Weights of a small transformer language model.
Size: 13 layers, 4 heads of 32, MLP 512 GELU, vocabulary 8192, 4.67M parameters.
Each number is 500 + 25 x the weight over the matrix's rms, rounded and kept within 0 to 999. Layers, rows and columns count from 0. Numbers have three digits each.

# layer 10 attention query, 128x128, rms 0.198, rows 0-127, columns 96-127
478508500495497508487509483519509497495538487498496527499498504510484475514493496516493481523490
514506498479488498511493514490494484514511515513497498501499503483491506489489514482519523491474
503489525495513481521481513482481499501525530508496473481492527466486506484507551476521496478472
506490497506473490477510506501468528514437495493501525492476476484499486487512491492469479517510
488488512501512477535492521492511493494507510501487499473481515486481503486497491508520488491488
525463504531470442449520560548448567516417564501489547489488504460477502470561516498443474530549
507516559505540492593461504507534426496541502481513482505493527515457534555484486513527510491475
550447492508470504474523508536483510490485523491460486511551511442490473504528530463492480512528
508537508513510492490476529501525476521492502539461450482484544496484509443522461443507487508473
465498520516503497501470503488554480466483499499517539503492470482494509528548536511549567531530
533505523508497491512501479463503448517535455476498500538532462451460462490509477562499507494512
482516448524571501486462463515469531461528487525508484528483497476473495517517488448504515550508
479530448504516528510513480475477528533493543476490520520436496478486523465479539474514503450558
462509500579493475435471545500503581507487467462443527475501496501457492518471497486501482526497
486489482471520483497532508510480492508509531489459483481514546473504487475473516481477515531505
446520490487454463494540501506451539539465489483494453497484491498484523515558516514506488482529
514559508483522511472546492472551525539460464529502519547472515542539462496491543538437497504455
507484488519527466443508499504526468484515524467475517474473508509524491494487545545481483500516
516528559513454442533495455461521547521464500475529514474546500495485540486530498477459561485511
497531476483490524520542447515498537500466463489481541503556491477465478465482495533502509488504
521497505498502480507499480503467434482545532487509495491500480555554569481499461493506501477490
515505457502472475502433511481512500492481488472522494491502517491471463488532567471558474522510
467505513506515524517477497514507507472500460565585535474499517480519484494456509493496499503511
461579502506500489523521489554500481475559465480506509531501443515481500513504513471490508478506
490504483462521488493524491539469536473498492516467469542497487459560507473501526512484538500492
529499472501520477502489477529522489528460522510465468519515493510492574518518492494540458490511
542523519515546529463476516486534577476526527481522499482480461521484493519555479492506591488526
454472534462503461503497511518522534504454521485500493532432472477522462446477538497533513475506
502480496501504481512510497498470464479507516514518489485514475469505455553486484478501505488538
564512524451516465474529537550497552475469486475524509483476493483492513478511506466483528511479
478487523445469489469541496485494557525530507449517524519509492511530511492505480517493561518518
505499457455477524510524457504489496510518511503509492502483502516473455518514457500532543520483
507498497512514527483469481503515504454480526492518501529503477488522486502508504520509503499499
497501510504505518520496484522512489484497494509490486483491489514479508466487511483485495508476
508483488497517491537508476499499523489498513517493501476536515505496506520495506489472496491501
475488499471499497531508475495488491514531490500500501492532535519501498524482494489488478479488
517473504529470479444489525533525518501513508505513496515502513499471452482503509528528474523505
537478500528469494409484539523477536501478510491528503512504474482489467484529500527508493503512
538504490485486528482501510485473512501477535502500489513513500485526516478545499506501520502521
521524487508505456488499545495474510518505521499523517479488499436464469482521523510484523514482
513499542528481512531462463525517498495486490518516520485542512507492521560526466523464517500490
476455497525506530500504488533485513507480514529485519490452494518482508546521485513515476485524
507537478568495507540493494524479500494468543516484508517468532525505487471500517511484493508479
531487483496453472491496538493457496516510533467543498447500509524482555515505495439494482468469
480502533499491452510507511519439530535456514481525468503522481469531490493545500490472495487474
451518515496495513526538483494505492470488478507506506488493472540486526473539473516505542500516
455497445440544500527448522516508532532465515531470466547448525494487556521497497489525476510463
471488505490535480500506502510508484514528496536526476537459510466512509507505519476470518506531
497517545476456489519505475499496479539508522479504465491523456471513526494506501494511511484515
540478478495490532511509508468509489542511509475511502516517473471457516516469486519507527509453
503479486492523489488467461493508467520484528475495501505500486502500496490514530516549513535473
488479518515536503521523489496477487500504500520505497526509475500527476500466523505522526509491
509475520485455470476499471533460523502494477482498490479525489457479499491507517485512484486482
528483522488501470537463472503481517496476460527522510491522481506527477532540470495498508501511
482509485515501521523475509516472495481524498497508491525494508456526502504493518487546475480492
507510476477508496516509494502437517524515485524460451443477521496522515505500486473470464512528
523485487510486464564451526495507477503558507523521509513513512521492484512506515492528487477479
447482517482491502499468557491439529525520522531487476471512506516497522493492502512486554533480
535514504503489537527516522464496443490478480516492498472492509475484461490509522466498467540483
511470505450473489510498500522471473543498488440480458510535487495516483507526528482460502509484
475485533484520523499560504501494487505516498503521498495504503527509504471502504519531503475528
493477505545519533473511555496510456506509476464490507499532471472528534508505518523523494446508
513473524460488506487489497453499507505480483520516491479521513541558523477517491506433544513475
523501509506457463492547423504490468496492496493479452526520469510507502465523496491457491508494
487499491486487500494509512513505489513509508526480528520504495488533496519489490503498491470499
526498477498481523510481476476512511527485509504492509502492519488504504511484506470461504490492
528511509501495496499495510461500536509482516484500503476489519492485493518520546454496483530476
507501493498495511493528497459491528535477480507482524466523483496490526487476479479513504474486
500487500518511509501506503518497482489519512479492475513516489486488496497495493498530514497507
463538497516480511530501470471485528482496474471501511466490511538498562516467524468495481564505
494504493503536496483472535492513506479514472493522520494504486520496491531477496518514548496500
509533437459475492522479466480480517522501473509563519497492496521550537525477508513476487486471
494521493521477518504499457511509487498472466487533513482495502542510502481513526561530506522537
497463533522545505495488467464500484486465499514486536472504503478506505483494470556520525493494
493506522513494506487514507519520480531521514516484511521434542534491481508478485530482491485524
481472484475530505483499478537452546496503511457511497498492473476516530519525524487490455526522
532519483528505528455507524514494496458462508473516494486487516493474499508502482521454502528511
508494555480515460516506493475522489523522520508507485495548484487496495480514538482512534537482
501551542522508479481455513509494559469526541480503507495515507454472505502527528512524535500544
515509530485485513504486518501477536499459479517538474491468502462495558533490476506482513520495
497530519495490507487482456494482466511523516490536510522455456502499493504501506500501495463506
510469487538466503530470540493530502519490527498527476510497511511484521478490479545489475481466
508488468515525508515525506558502540502510500495541536492482536526454462500493533515464491528497
470505501505523495488508526513491504504487543486481532467494545522508526475500500498477537514483
507493483522531519504508527498493463493500529498460477511523485499489454509501491523521528490530
455512501479489495551521526511534527505515474508493484487486499517471461507503482526496511476541
529526448499486492479545527477510497522509515518474504509499513471505524508510518486493519491503
493489511548516490504468484510490496506459496472517485496547489506508513531515456504499531475484
516471478552476444489467468464472495528486505496467483493484495484443507481478490524450458549512
489506477482517496511477480491484486487507490542536502514509502441496447511513485528529521509509
489513503504507520500485460505534480472492484540522521478486502522521485424494502472459518585503
477484500511458534521522488568487476532518525515497493491484494461499535529518466482507476500494
545464544489503471517507510533504547529492483497522539507540486499516488526501440502496476500495
519495489513502501531458481505535498469498489511512516529471493511521498511484508486524510510457
485526489503447515525492510533486513463491500466486550508472479508505516495450487534544542484477
525489507514471488516494525529451469531463451483492482491500505489506550516487493482472489530499
521502502491512493489507521510499503524512500521497497503490520477493515491501534494519506505474
485513509525519500499484491500495497476494518479486507495489481523528494490497471510497508506491
509467493525516475470506522503470511525488512499503479493484512496492521482532510518488485499516
498496486550473503465509509525477507494478490493530520516491478509496473494526444517489470522523
467530499459547539556467465474588433464609450424503485496523488570538510542421540499553536490437
493505481455504497508501500493492510496504495495483500501503506494496494504503523520510492481503
533518520498534469553442447496490521477531542483515477522457465531490490508481495514540478449482
480484556547496493542516514524550487510483509558504505493476503494533532488506522473502525541481
497502537535524520501516521531530498458516457513577518482506470562463463576562507555578524500532
454479457522515497467504487451497528512546462494494515511497478491527490475471572497459502489504
515537456555511475447499503520522524504481467445508489493462458489451490442463534455537498488521
499518468534535506504526522504473567455493542488475531553493448519508504543484523514514548498518
496535511481513478455491514466489513501485510482508502549508490479519476507521512473479515519500
461458492534543483514494472469525528512545473494504521544462502483483531540496493547513510488504
536483498522484516487534511492483476483480474495484418476505506499515384486455532482473498538511
545518470456467493495550484509521495489505489460538530521522514511505495525479537522502513503516
439529528546481468521502490479455553511478464517552512476542477472449497475523483471484529520499
521507514538483514487479551507495505490558483506491537528491517506450467523461501538544468552494
545488522541522456459467533486545514498434536440465506454484502550495530504467501505496436476522
491473498531494480491467523487521480552476482504492506501526506497477490498477473517490445507477
505494537510474476484509474490526556491533471466460515509491499493471498496544488493471510475480
454510551547487482497514532484540456518501526467497457475472531534522464508492491531502526528469
424469479496555515470507523534497544543484492454494509475484475483525555531520503470532498477461
539493517448478504446545541490486515519495482474487494504489500482486476446479499529468558488539
433559472507488536514528459486498496527485492567498495519521480520487480447484408479445467473514
531492531549469511469492468488511481488496449443477488493580477427492478553499521558515506522503
519492477476536545497435484501531536495523480502462571475500483462400468532489483516526562490544
502495461484472474509499474491467535498473528522467476489497528523489442475519499515488458516488
516499504517532538500506448475495464502490542534512482532515531486523518490509515486494519498476
527538500538506490511463516464497493513513450483495549494531485528523516488506528502489500541478
514504483478559498412488563473487533525486509479513470487455514507499482487518506457508485488467
496504460531492527508444551505474502511514488493475474452496554528486566535490542482479421519525